config = dict(
    d_model=192,
    d_mlp=768,
    rope_base=10000.0,
    tie_embeddings=False,
    init_std_up=0.0172,
    init_std_down=0.0,
    lr_mult_o=4.0,
    decay_shape='sqrt',
    seq_len=1024,
)
Each number is 500 + 50 x the weight over the matrix's rms, rounded and kept within 0 to 999. Layers, rows and columns count from 0. Numbers have three digits each.

# layer 3 attention key, 192x192, rms 0.14, rows 64-140, columns 144-191
529510470470481499533482505555552542482522528491556455524507464513486542524505494502485509432528471439508449506452478499523492562482500554498481
452502482451456533517499492546480513539532474511535479474549542469502541506507531492490506474526518462548483498503476469490492483457512527550493
532428493510568456505526507525497492490497526486480501477512533481465504478552475525548501469456447571523472527552530499557544518539500462553513
503485482505462521466465548524548453502481502554453491462503479545494472491503509530449467452470504507484552512441457517494569485476496487522519
562513493532504540491575516490542472491435485510524559532518493512497451535525448535480496510469532501470493439506447514511493463573522535504497
520474447472492465527463517514553609525511523507549463540582433428486480469549451519512482522524465504436514514534543495494612450481426460527483
558532567569533439504461536509493512518544462492525503550531551512521482519503480508512496554523448488599506440500476497460518489452434479461475
396528446479451492476494503519424531530496536555447457478553498556514563484533558520521505439464497542507517518537464480479502470452464453442458
477519552496476472463510474500484445549548499549498469461424501451485513548487542445506442501497499413544556533428469547496463498455449521479495
574468544509475440531504510468506494508527447438514504501582468484555482509504442501496525489524498519491529508511528495507530458494462535503432
533409501523569500509533567523536527540455546528489470563649522472537478486514458561470471473485484498574548489519563499468537478493515542557442
485512493501455480439530543539471511566450514480506478443555494498522565501452495555490559489525500519533508486493445491476476553486544520515516
526479453505543503568520481525479516493519483465513522547505486494515536522517449525463499421460484461508520536467532440494558495520498548490428
509585501498510430474446527511485515536499538517497481558551502501519436412526537525446464450471465528454529514526467542469529545516512414459530
475519531476541548566412480481486524459533471475487483541467488486453525423522562500477383566522503506493549503573512496513526495552465491456516
443491535468507513511522538531493467569538506463507499510471543520517511545462478445564488446432568522437466487494479520537516508523468471470442
555490496502471447521493434473519524439543563472529477490420496492467521563381459536498506573566559513566486451569545422573490454391509527426533
530569568478539523454516495508443451453401608527472477474460457473527466467411518558470413542456495517479523484469533454420511498551551467444514
541509461533464424449433503486598535559411529540473507571570506436422497409611554505521481462494440595581516454504464537484559532535566500451496
527511523457492486437584464608495427564525645604516413443441497468446541474494514502570431504509545505502531506461551459471467509449433563476554
538549550463522563564408531452457598537604528486480426444476367445584493523468451504521539448477579455371495484370508425514454469468571516526598
524514407613456491468438543497479540472541477522491474571586548641544486468404514505583469428486582478531456494346518442662497541540705534534562
415528492452453504560429479592427505621549513438339457503466457720363387464476449566428436480469498395475437405599492517388406530456543449581439
324483499538458627477426542370467525449489501469614520536424451437457466536511495520490507510492545572561493440537569429415596463564571479556406
544615483558497455407573597412500433613518554383534511560402581550496506496534513493618510387547411593524526534480605627506497593550576542638552
386424535421505536625503460499550497527444498525544495606442542402413535333522514633466516466460615397411536476617501550617621530501474571571489
562648485572418500577391478550524455582602540542506493479480513477516517598450482530414342513479514521452474509464460378492479483586432469483567
537449516544428542380507617478457577515521484471554620549474452516500549411549472398610431554435427573376495492482441524457662592387400482553591
529546563576502568425439573438522404386600541476514418496462572474591523456481647525566381455468438591476392558368516395661462464433384462456545
528439582419545596423543443492539458501466517532503578522586479562469483491515594506613631456536441568525500481520449467446425467536479486590552
501489490491478514458438465538563407486460546585488498525574541542584601502478430517523489495423465499575629435507438599519516475469460538606516
456489548596569588542462525434321552481484399539424593548484442571469456568519491462345607512592479566508526516600467415598598461696532477494642
447541561470516445527479485542518529462559518506474583510520468511496499465462546502409552473514481474523478418475474498453481488455508527517449
508506514490493542516521501401512499428533476459473522443499493500409485511496493503493495502502458474518469566469493477529494526543500492538544
475489483482535485464519523467525502493465418492506408530496485494540458451474485468578514456440575495511452509450497504560530506480499506496514
569432539523481508501451525522545491506486515575531544490501525577502518472529448521540492500504476536519502458503515509433550466527494503482534
534482513528512433431455498467492485495546517516464542506472563487551457462486457490540482475529486529557515497512491496525542487471477505500497
572422541530497502517512484488521502460462491437490545561532502540529484513519414506472508479514503485541507468496539451550513435510514522535490
383517419536544485496547519581566498486521544505521517568474521485505562477525493458440499457514538445527498513568467483459507585517542451558513
505547455539438474501538506436550494465448527497506499554477462474522489500510494522483515508471508472527456484467519468496499513512479568485475
459591434396454532470463509528493505559548478528512505528486465525505451499441513491523522492503468508470527519510442483434572575470490504498518
488546503510537465469495491497549492493524537574464469533468526540508428478560454422449517469461501495522505529531511474504502534508506463522564
555418496568568472476519419434444498405441490505445497489578450408504525503521498463505506477494473531497530443469563458548537477501529487474520
489493417449484464506449520471529518521510565506478469413487525492465450503557513464466561469528518472482469522548449464477504519498468507489497
505500550468560470494546456482502483448469474524476476459534457453427489489486454448435570477552453482516517498514500508465467505438521534531488
400464407442409518518467446520494488545528414545471533483541507590528470459529559491459465503459439462483483480544517526470531463484415506451494
474446548535546553537558451537401449515430474501506462480422523505482625570529543484537430479453520431548479520612535489537484491493472562507539
483503524462558556564538515515494555464516610448532488516499497535499481456579485503513487475543577506497537499585480497569529606425541519459511
557561463599568508417465542547490412498516565484572495446481534479510585543435507513483472412469488504422472544465477482540474512505544471493448
572524520549466460455537437440548383516501578487534392435361445506542550518525495555559443395481526442483538482502499559509529583536487433400580
505431512374456537500415435463433517401693481445450480419510434514455469616451421465463463551617510484507556465440508500403556453402554455480507
439443504465549530448459533523477586419421415488468486472583416537456492553496560558446515409583497451511531513540526508501476524525528431449549
473484600529513492504569507505501429554572511535518592397526691582520365519490534496376503519451546497444422531528593557400359601423466530550427
481505545536512505607563468597589532501471560465567615538529643442523401537656623504455526585468530509488410563484544582547399558439522355525505
497365586579602431589610453515595482460592483467490556538533475516452323447436475442525565637494530525501426511546561550372483542499513496531636
503542401427542522520541476504463423521578540540414543510523452415566474479482525547489462490533499467582526560479570436540501542355482374553507
486666542487439512524553514433419510397498466454510500502426468388483578450509584456442414434455446568486381454503533472489469518441443462587503
552523516431405653425541430428632597482552449484458484493537417613474575474487474514469487511521441533447462407512583400613560585456534568479540
455521406485533529402556638479539470533454523497539547479583384443479476478492503509494411481578479469497586562347520521459418508596428513431470
454533474440447583519452570337548563517536518468552545674439549528580525506431623518442621429497504486505450516545542371501465593400536491465467
431447507483541492445604595384439538482562428477562528497460463429567541471574494516456512559476515561614453528513453491547529421466369511426546
522447475499440423557431465480522511491443523520495410412436479527529503459535566389447579480484522490481394451459506517544516551442555447486498
447478434516466533476464550587456438394538474514425531624503517485527512615558491443544561484391479498590411524424444367500351639526567555529546
486496533437576308524402487563433498427549512495503596570442569461479448442504430549594509479549497537426375538544563527512591575416396531434536
484552423510529448463495531504464544494532493464492423517501497568500515521463465510520465434472454492506523542533548469543504528407579541572500
516461488481483472512513548549497551464500528548554492510505536489573451429532485512464576446522499539534618510479517468511527518538584484480503
391458508418443480391444458487493441491528514515532596495572550511538403510442537476426534523570482487592493459498483505519438508615486453520485
521433558548540547608503536390560473519485486510503569455490528447458355480487489530464517603441533552491557489561459555399486445489545490495565
482395505504439473516488486593543493446461512590545423498461563435578448417502564477391519496436483598567552622519525497494410446520579504484515
430582494540546427440468534512604527512502500479544553516526482499451420523476454523393488532531448487485531529484446547484511513585503481501541
457472420486513487523506457466468439486477513505409456426471493526462510461463511612515490511429516583482462521470406495484495455459564509490572
537517482537521554405434530497518429576473565492431453446479529576459478442520465422494548624540519580496540472464508489474518533596447573553494
424486526520538519498492517465531394494497496467506479469556502462432537547505557512543543583459517477500454497553577529508500404504394407438495
470491496512523497533439518599454479541526518461436538392513473532556505467539510567527462428563532424414433539446522415503568523379460483547470
434483531464480552500578471424453424452467513417476498540547554516463508455480455496491413514480466549501528492462535566523528430494457494551442
462468410470635533556489554567486535411521470527509513496507470472535469405505475518488533586475520593423468529462455622482481438597607566508547
504458481560492455548527557489473470529337486425511509532482401506544502490489424438471490572481480542508494481382513471475500530544546557519530
# layer 3 attention query, 192x192, rms 0.145, rows 65-141, columns 144-191
500551468530553451468455500470509442462522506481446454521473417513480516491521561491534542559533425535498476506447571524465509519522479489479505
585500507550417483524524474505525540517471452518519530585465482506545409507437437515451493477496591435526455427507424502489481454452459543441455
500483436433497488492576460484425536506508492464507474498442500427524542534503545522566520495527482521471408522514538484506437527497536473486466
501436511433518522492499509507459526495494492481480442515522513468556456422483533539526487447486512549496495511529518470511508503471528499482520
482515526521476500494428468547443379434424517522426522390428520557455506553468606595531527522513542548524526508480475468524383554510517485522518
478408448476487537537571546463542567554460516487507527526488454483493510460482500423473501402488608533383482529528511515523470534561624546534450
523488518503569413434484529500532474450481461468548519550463457504468421456429438497472569547580432386505463375491516511491525540563511553496607
533566414383512587502436500477514563517521493497484512621533523504536443469447482459563596540526492644474454467583523455472572490555547545459485
532472481540552530496562485517527482494473521570491543525434598500447458475496482477503448547455528522571466506538502480546414536490558468466505
497480509562408420462461461470398452449489523428542550421464444485490484442443501475510486544497481531454515436472482540507481590483427387401544
530519461510552530545517498401495514526538526498492521534539558459446422495570467484476517466496516488446435527539476502531510437508445548443471
521562529436541483421551408468490496510508503545509453451473478466433457538542475475537538522537471528528502539454497526503481578463509595532545
483393496478453563528479466523540451564484398525522587464503546505508541479482573430458430521505495477539455520545500531520491539468454497493462
458435497442474536527550529571477494543483452485458544515487569498511607583502588461464409489516482398534474544602545508474487491444530483539549
455562520531561566518504434497526469494539565541532505428477471475493477516586477448515520510507582567537562569552515454620532571496463567466535
540557480559545478466451520522508446475476547445566569497485523480479453536420450594486558472489494551463508496551460489485521501464513476479515
496521532532493427535532419431531497439504573501484486504507455543547470448569544551475460429485443475503512421531515552418529469566602444406528
513478470428531488448479456494477465529639574506506482434437442469500501514507471452447410471570525533506481456448504510469472523426590491431450
507477501461537520455502499559508493492463539530491444485487467491398534578497544442498508506568460472528529579456549462480474561535462501428516
551490588542541569572518507479482550569686505488485521372533506489564423571435516489474498448450585485384453611489596514426379564420559501485504
493492467609400508532513530518537516507533490522583550596594565557539443487539539499528456459506571500510443533405495539581460503520658480565551
494466527510506567594462480519511509574612543404412506565423454638441381489467490519510419485442543484477386479554536500390430508429516438551501
349474461518446581494473508385435503500498486526568548533449443438453453498499487491471520509560508522606501414528586415441612456513545466582416
484652458519486476417633586405466446550526523408493557556420561491421452456513522552576501389545444607501519494520565643493469573547587527606538
446481530449528563578508464457557513541481495506508480586492528402449554351525497605472509474467561441456489453596545530623641520483455595524499
572577509547478469541418508514528488542578505533520512512545545507499500587453453547368400510511483486490494479457471440491468476583470442470520
509418479560461557434492602489486555484578466474512595557464473561503536401536506437599464529399426574425456544505454523481640612385431495543537
539470598582525523450458564437518414379584489480476454478496544440515505457460619497519451480484378560519427493451547369630457478435434444438507
505438577451595615431596470494585477481444491519483546540600495532507465523534564517613572437492447593517477505542440503473434444523494512542516
538492526494465577454372456522586419496497560594478493496590510488573588511461443504530513462459487478581628460453493601512537513477489556582520
488489546529547592554491519441277550477465448488460583526459454588504443596516549473370549532608527522501515474556490393535563478631529449521613
501478456538520513469503492489506465505483473514518403544527480518522496478540503498534510531512535498496478524519541512530474499559506510485509
504437464486487448528489454579491504501441491561447469510443487466574488493520495463550491495499537504462527443485525501527495463492520549510559
543463558504475475525490499533492558486493569508526565501567505491475500537556418522391479543556400498478582455484502481455511477540515474558462
538475440488520474488624545504460582546459472436511474565508504426475445532425470490483496473458598492506460596538412478586466485531513509489456
529458547444477527552584548536506604510413511463572490525596463497455508503470483500451570529509503452440445479495435470467461518582608475503493
551481561543510495497484513514486612561532482543554495516483551453439440507447501503600523541440518575530468547504475562449531520490547522424471
524505551426432475537493491444475499489499487512449480415541443527498482514442490477510529527477490442397478434426513469482534400469496559489487
458512505438578533445452492577448495502539509464503470417481520525479554545553555546516508458570488541444550530448519557479512559484555412549568
510458415499439457522547526481485467409516513525498456486540474489488525430546490535421531473560495485471472438480517513525451386523529445488563
469451507458469477456459536520450536513473456515559489434489453495459484460432517569500562465547473466483454381471442544444567468579509528512495
500506499421450520514468550543493485510520516443558544438385521598506443475495443524495546478505516473488408442512434506489479500531518437540516
517574504476543538476503478510461494515552471532517533525506429526436459458486540526464445496520480452527557527455486524516527497515511508497521
475471525473461440523414528562503529549511488515555512474519490617514484483489573533549487552543499511485495428454430524473506458589509468568502
532473460540531464532490527492493489490475516489484539473489456479480514501445474466546575505532495535515527437493535491524478440536502576501484
551578457608468482480518447541549455532531527504534563504509536552611481567425450473461583433538498568488501484447464487513510532479468525489516
561460493585528510491449508493533513487458464522511544535558551520462514449567532524509487587516494534567550553470518523506445433515507504530533
503519538476566597505491561494470510481518462490509564475494498468620551496564494436535472439445508458437497497469471542433525483620538485563454
501470453517509447486484478436526527477665415490568480515495485582544551519565437437530590498556490465535518494523462544506587536512429521473513
443504500377549525499522503522383517399664454460457505409484465567512408591427443531453528479560500427455509478483504495403527409457505458543571
448571499516539614487435587450563506465472490387586544532486445544591538546512579523423501378503475471441484601501465500588480515522553424503508
484549535588501569462622477509530356529535512566535613445451702555528472525506556433422406442477523511527406624533581571483411607497439537526391
478515527456517528550514413623575501518516501487541530512479522376482439514691606504376593596506415547510479530583505608413454517447377427437469
574434559567595460519611472431620461461561527507554556530493511408550464483464495467520528593516587531500454535488551516487525550529436530486656
520512391427552451551537452561443458518550521541411531501555448451541478411470544529492476518525473501559567570512490476568429563402513426556522
476627553469488518553562479492444514380520458484476530431450430357512571484404552438418398414445458536467374526510483462517491565384514386515495
546508509453415624420528473432604563473542462517476477447537430632486572502468465551508475510502472600428427401538557456558484547426537488458575
497472499474543572401623633428542502492503489459510593496584415494490489504508497528531380458606507435542522569406523544482421518515446473407410
447526476482453550557458498376527576498546512444504525643434517550555547554437624475433627404524491546511469487573569373477464547423500485436428
507438506490596504445592570411497542479578456493531545478449461430581500486501483536452506492479549532607498600580485518584494465459416463413528
522433459492441444560465482490500477515465548520526408460436484577523489460517539419417533487515491507530399482512507548562574514426499441455448
453482390528447551482495482589454467450594455546473482607473477492544517584547487480514534478407521517566428516449426394434387646529465557479524
446473515454541359547398475552434534471520483488505556558516542465468468430499487532591506515551465582458387560505544521461530535439436543437530
589507521523512453451550465518474543579415464556489516471510557456459473433456454524475475471486493428500637517582472422468500547571481531550552
468555616460501409452568441520394600598485511536506485450513577595538534603465490558476491440501494473487611584557492394466505525505440495472424
463533522519494477529480506462430516501523490496456482458475510466529518455522583477482551384562564596470520505482534490482564513509470516437568
491500481617431601512434543548497442470525406450520500513449482542481549654534547561435451514535375535471450493438481520477533541513504527569458
493533544489535452437425492432482427530498525527502489486471553532514441609552522475552521512612442463497510505491642591494442497520544504468440
487446576588541484392428534511481452569481482524466503431526423563552582532573570506455486438579435490452594528422574565498522489567366426579577
490494579428468522536488498521506510549491535480501547518538531447477442479498461538492500504483485481540472541649568459445422427502543577548497
525475468515539529546468526567575587567550433510510600495582523598486570462568471534510549520411446496569496401474479527489575454483444517534514
507523505535477515541510471541517550457524505471494519584493536443491444428482523514489504516538432519583510467469433423579459452526441474518563
583463541549491508533549524424428486432476560394468520458549427481488616543469491516475526451524536475482386486458573481452509607494525413492546
508474410536542563507493475463501535428516513477433579502565445531496462467603448398456504497485511404502514429419526500458489537540533519375487
488495494389519481480401541502540503559535473528498503638492487500454442556484491601483441454576534558499529544568540539483402446509472549502529
579529479501513513429473499610553495529463556513538563513503393454438561494505468539392416523601476464432460480526526506528582434544534482511534
436542488518521514452559541531371466501607430582436389436446507494435644573456532454455522538477471474486528530431490476557476618366506458430555
# layer 3 attention value, 192x192, rms 0.122, rows 64-127, columns 144-191
474382462524504484454622481512518462491520558454493436456499466469575473488501471496526471502499485396529512516544542566460474439578525510546551
519499621597509510488547548641576483481438451460419484553480429495559531528453447478502504500524520505507447461520585443530515643514525453505398
470480453452439568576568397529457501467540465539495555475499498395425561475546463480481473525533463524521483526560536498539546480410550444495394
496599534591466583447541510444508499486414525542513539516498559558570467530510562491479527578511550556469476557451509477548467410459487471563512
565481514486447505563561492510527531492563448495488506549537421528444466487463463441458519562524516524502520541484516461516416428481457540506522
492501550498474547548536441516567467501438470561406461568587474536521538394483445418497557564604494583471520450546474506512539601481534522474458
415522556500557499471544481489492499445436475493556524603508461459544601472509582402466513520431444529547589440532533537538455463448494515495508
535407485545466474459478487571513544484447493473542516521506519526527527503417489459558488543509496468521568531431397503476540444497489514490526
432556458466468558503511522565494455518505465517477499540506515500491551434516552376454521461584481518578584511545475459460463513536518485534467
461529448502568468552512509592432581523460532558485569485447527471475492480468474579494478538407492374401373583464478492616541489480482507532449
489577496515609573530591556505500502467415496471518534443493572482432562545579491487530424585502401466538553497453472510502471564505508435533507
500540526458462470514501490456495438443407559391532445504508522552438459509610432506495512427511509480530516516578513528500515471515504440548514
427521440509487469522460479535418500536455458359499558477426522468460492472478498577543437486486448573534496522572509522470525495451501461517436
533561531472485480452477487457573565483519497470515411518439526489482555545473532507502521474576525537513555471573487390548475479554466487526583
538464585532573457492581570523565542527507584527509598515568563461514501454496536494487577426515472427561546572538515466491456527447561487519399
457403541553458424458539523463487536400535422470535463490493597520602489481542456504570559482510587622445447478544544486459560606652388486502513
492550520581440551526606520525533554478468482484540486529533549479532486529485485493533486548538563520497449585471501509506445480539496486468423
476517427439508391488485540516413428541587500635501470641443493481476526469523531523532512433441502590487538544552411456533541494526469467507514
518478516493466466501504567532422501576454454531480438493614418550494515523507408415380505489433506574490537451469481515467539460562509443506473
546475482504493573451445451463455462512493504508385496518486551493530472637560478587457459570518531510412536545473577493531448445433487490398539
410518618541447417557452494463521525455558510565556535508529575492503504524453526446436500496545413549554477541528478383403479545470481537557509
445419503454517527487447497420443537519567496472414414485508523507486483530441548458562499586568521538457486459400506485498486521501459511471512
471477560516453516529474468462576530489429474605460475423538524543413475499430460552479426535433479484556587489524422466511472387432479562426481
581549562499556481472441509529557464453582488547508538493517502472423536494533463559516466481542428556497499490497553544444499473508482433538516
409494402535497436528512552406507419502412523471468437555531439503471502575531519463495533390542403491504526483467557481465442554500493428489479
499582447501430524428532453477517484543435487602430465485644541525547480556520515634529508508427520510487536367392436513509482553528532428597486
497430562430508411449519578503491495434501548488468539557566430461532434487464456450444500527477563526497655513529394519503533531508416522442549
453533490486537486534532536456442547463548510529457508443467472512535500496538608547480557541553500489536511438467469524515473547503453455514451
566488478483541424466522549483534511434537559477516484599527553596544459441529450508448480483557517477480506515448507511441538489466541456521463
544503506502509518532573448499455501453544523459462481482413556475565507533481501510496471487493526543449468457418405445503490590545469585493489
523513566446490603479425469525505489517483520517505474530587521542500504512516524504467550528476535476438499445541544468613538496530525445477566
497458483540508594459540490618524494485530480500487432494457528456500546479469530514471480481409440446545493515461519473539507513443535529545526
467491479439463496612445446529415426496479541489518523504504518474491505419523573587527533558435460416495549500459472483485476456435502483539479
471567450502544592413556518501438523466492554464535439495516481527548551546515477504417492457585530448484554516568513557478483516478554515495444
461505527465442558620486513465532495476484523578500424433492503586550488458503515526506506497471525497454445489487560366591514447502434471494516
580474543552541458508555465476488514542481457465548558502505521531444483462451455591403531422516559452450458487536530486445446549466426413586485
566526511483517533554426513427413469509444453535559500433502450555474435528559459554474471488574500436492563577436558459511508515532521582487561
446441447510497528463538499466552451536512427507438411572481535513496438448473385512524559472397573479518466459505397462588471517478478517473527
475386537415591534548505481579572538511457389524504537504563461500458466528487497425548559515544439470564543489564435505549517483416587441530494
587447518522554497503455493522476420516498502545495504636494468507591545468500523499507468557463529513475453547499539590553483557458515466494558
453514485451537455506516509513501463567486496551521510482526484483462428427604473435498522479478474444519489529530534522464499429449453480497520
472461462511519494480523489450505551538429460499487490555470462464553528473512569526544593498568570474480540501500528500494499471476563524484492
482500446460472373470496498400444499543491438555449459565459565498459502467530525417559452530427372559469461421491519453416415586426453445521546
515455474433464461528526523427515479508496456545390494533596537489562544524494470506411504483504454520474425530545509510544495518518558496420423
498458522484469516454600490514439531501438506525436541535496513502544496475587517520522507481519491470552447452468547505488540546505425561504490
532556613503532508453449453470558509474538491557370586348500615525496439500535549479522490512554611485468453544492546494553502511385467497574441
394469466522450458477544459477465480589537456417528511467415494560465507477513550439514475469588504441527477439550384485533492499461486476506421
494554486537404499564419507511483485454592566476424548406632529496576531453434454581494590476541438625568489464558495514431482512440572451543502
527539588414536481519580532562530444446481473468474605579535402464458477551489486506493526507413465479536505578455585517378553461514477442418538
484468480494504458496676518513595524457479587481473458397522546468538566500442538500538485480600542564496498466479427456495407518459515453499520
470454460385495491505500478528519526412526555574589486537433457480563464546502447545570544435460572522497519507520494509531471448549546534500389
393415481472420578481479506482515541499370426539518511438537465550548501506522412535409545473505543478459457516582549558487483517503502499518501
524474556527493494407502536490432532497476538552536451497532497532493520521457446506405448593514482418537509504510456479490446488500397545501545
509555558526499532424485481555502444601517575431516512482532425436457534486508538572517515441512492524488416500488464474465493416573518444488489
434555539488496510471476556388517502457577539420470498436504478411430536530521464486508515410531597460509525563489493478434510541510589506536523
513508481480458467428552662523532525592455517519503564544456539507534524457445459530535528547508476517601463485443517432516544497574521543587536
499551402459431439452420561487503469549542501410444574463467486533478614560503541544600480581524436514526486513471494564470461612570404476494551
483449584571407504440481502555527523565480465473484517501517538540485524541587540454459470488508512471528436451456440480513516445417420562551502
484477469531505471525502537496485497542557565457483522458482507516522492529554566413486491428445499538623543467522529517478528542560507465543480
556539469521446615496476506501497463578498497443589413504448462507479573502478510609631450479511455522505486526458528498453468418559530509518542
427480572436514492462454514452490510518486462550503516450482440527518498499438540447485577494506547451465466635523477506384540504481587498457493
511446513515551402458449467517426363541509550488527487514499506529513450519515576574519471402478541454500488468501428550441573520505518552516552
499536497498500454450460469507563496497463476503490492498480479530482494529502442405575568507501501503478439443424534391459439412506439384490450
425555491547469592437566490497526529569555449531480474468536578535511503584496460428488455514466460523487426495545464473579544548421424567535443
# layer 3 attention output (transposed), 192x192, rms 0.434, rows 64-127, columns 144-191
535583546497501506541458538516444530496486466495482537597494522541464515525504558480529610461533448596504481514515478435537488476479437553459438
485469458470503472527514415399447561488557560514502447408574488563521464484543535485519520531546537503576536576571395543467538378463443506549503
540538497490513434394439606534526588582487576452500470535531532539549512477446558560484510472499481486473506528434481455465544538559389506480604
525500503429593455534551499566499557534574490454558475516493478514465569488531452516516486417464554398446517502500516576489502524548530593467524
479490501533482428462512489546462480514489501448502463430481522502602529575569543502536449461491470507506457472525505570484515562464481442497450
394459490533496445487486548520470618452538486471539470529501500487546417593540551474502468486410557440527514519476467497509460453485530473546500
525568463527501477532493504527495505625520444447483457408415581476470431549505471508531485475479570530464511552503472484529531518534508525533403
532533553455526573543511470460512519489488549534401489462549462493520474501480515491420518412458447452498488412589525482541586580535545483432499
530489548488493467534426554469535545519548510506596435475491505494452521457465472543599474601452471520486470487467510534530443424411515547493520
581536490488523531469467458423559446474554434464547539559477419617592472571545573430531515464573613559528490480497595552441433484544544497471589
467478497527420385492405449517471462561576515501514466545497424518550493438463474502482534463510559495465441457532540452532532529472449505499473
522419474503542539477495514588465599505553505523449525551616440465525494512451490525495515517448373524467506471399521482523535469466490464527486
531457513535455505488583523503547470513572496612468488506508472561557549509470597480526553522444519469488464470475511439559457461496488513535525
522440562543387462565529549487440417553577510515491525505527476507518600448462452532519510559476451421477517504466474597430495573454504506430442
504475505403434458477406519452485454511455510489492487482436493512393526528431483464506536509457447477472509374463496463516594437542466514495544
562549499417543583517520494533479453527494496539463554539480428506474475531476559474393451445487566449445512472417498501462392441395590470450489
497487452438511493403479499482532466543511532550508474550446512595499498518494538435530490434472555547499498449438481476546535491481518553578495
539487565599508654492481510426518471514514507417548554465493571528499466520411443500537490539545517421474463469524483497419433520388540538493494
449472509500485466483451443494587509453530482463482549540474554455502470479488527533542561452550466411535471522518581471466545513528523522521523
550517552466531480580496530482546445467527508540619437497503483453539523419526498471511487414537464469568428438466437487517559560524513503571525
553446420444531506445457503477546470498423551451453490474522499498474545486516442569528548473485454500443526430501517614521527523516504495441527
478565495534498439443580531541536507486461405539522595529492441553476503544484445540427509439472489491603527521514542547523524488532549457568504
520519504492552509428548520556354504458543519478496516510509461513614449481576539468537540491529500481528452519514504511461518577519511493519542
531425491484516481563485408446523454482422561431521466542535518525466420462514481478407493546466521496553520423471493497486509481502501508448500
461550595477494551497484481578521571462532505572517535488461596472502533479477475478508478602461536506545511485544416536486461451481450533552488
533501533441522532565481492543513598385590539470543488529416472488441518497477475417457523534515524502497499557530509537408548461530440518421540
487517541534402510495451427495494517543545501508488475443437543513496526474525519538563513561444389473471453462496561476418500469467550514515465
549511584526483447496467459509564454540459449492496483505523504493466493500454434494520423454488498487454506500569548509446437509497499566477537
469507524508478509539498455522448455492474532493519559404506560444460560528456547549494501542469432560524540460520559540519439453537462488507463
450539508488513512528504584440553480511455490569535582548530443521507561516505497458509518483445528407502527527499533578440558439558566427509479
529499507470508460497597497521458553453480499468508476493502473417510379476500446449502506412452468461517477552412439502440544491470503481537381
514534412473532398522529473424423543577442535500510573482544448511502545474504531501477445526527577484495502491591484498545472481537524563444518
566479494550494553405496480459565529583521421473531370525503489474511488545438463439523443486552476592494461520496540532499490529541516519438544
498444513489556447612522493511563511554471437520470538511550522521481437480473549492602537502484482533488472478510521485526500506530449442542508
511540400576602442393557450578476512554492425510466558552448451389510519553415482436484460460531553461540516472505465597407415522561542577535489
508483504520522543538488551559495539427479546551412461514519438553549489565531511435597522576485466556508524449511477523550585396554510553427519
469554478504491530482563478559555499466532540498495507539437541494536434487488522393530475435415531492531429450519500536502519418564543378503520
544504553492457436531448442535446528469482520464507561449495444456535522481498526497455477550552452506488490582500592511451540527567491493528563
495535479607428461479491503467505512524463552481476442475485482538509521477418480477471510556480518495525518479471505453413540505510430560483416
398555501496445477524526374482508546463487510465497542380468539508441419553510441488529512428553550496511473465510476438456501478508521562489431
535413511459416531507465483472495543533523502466470511552521482562547511550424467556492509541479467536457600489535453477468569533556524456448500
492574476460557566494505508568425478492540519566501505479528519510479498498488443465448388479474489449441410524474531443570589570511466480508555
484522505568540583533525479538537485467439522517556445512518443462579507433507524587432496432579509464494532534507481460602490509617528553485462
437566542491503576501527526542494583482453551429538493532444453476429407525575507471528555486446520501530541469416480480437489535485499507577580
496623497525483459489394549496496441472524534514512455509534501458497506571452498492515499522500522541479490523491517513533475502498508499502583
471515495510533522579549561508471479462487511509526467632488484467511598466537471552465518503458504519513517386518454515434494488639518586450498
553548484558543535485456529518534467444505506545513561478570525450507524580486515556491512510460557544519523585510547528493458476504447546514494
449456579445553487491545483464480536482390476478530504620491529455372535568538509477520425590503473437394515477498488485549529465547458434442456
480423488606488513520416523437468562546526617461522504481514629548494505477483423454531501470490441525453454460473506510560470481520508539541510
428525467472499593484360509537431495503536452532519487599528466520495499534551501533417482503443456510518490558512516485498547481522535476580437
457506551576520523491497523476427487510491468458435500509532532489440502466481556423455503509526462482474509521470518526519558484459435539545553
567540544447547424539514487451446464494542639445449475590477492435503490547433545428553501516503444504554558481381490468505469491554531483454558
535507459468473533512493513504560465522535564442486478490469493467490458521551485459527538479485524602499465547449580490519562484508589441484557
473441474523518506592498561409522521508511493508541518555419590578593493507521517422489435501451525532504474556466571519574454525440447557522496
523411514470494448474453421518527506486480517523505540491502543540585512470515526502456430610426425488509422390513485540455551478457459503471449
529489486545514548603534421497543525434533442454533543481506475448457474611503577467419470498514581485398450542476500507471459504502503458403445
417501527613545532502544468445520492465510455517587477477482505464449461472501482510449431500514542535465505472522435435512442532409570502444498
545521413464584487554502540498481471480539510499542469457507496529479494502443486580505549501503455476475517526546545479510522516540540490471499
455453503450523482483515508528495504499537425562494570536481452521460510396472489544565514581560504480457473502485499433545507463391450507465482
476464473516553458443416502456545538482544539533524570528544489465527424535532487471451497460489546482472503502541526531543523554511474495530499
603514534552496502496482501450518452499533520479493479508547551434477519473597405541527495456490520509537517432462469459604492537473481558497494
534515517479498531548440480425583504535507537484567540400506532497466510438482476572486571555451431531475508526492573501548454488453440445507438
533417489510498551557541510560513516591553508506479501512593496434509539532490563523424426530474526487554498537518467568507548566530569593556594
566493464500556384513523489541464480535476559430509468507451410524494540435486500553446531537538567434569573490477546496453514414572546470521468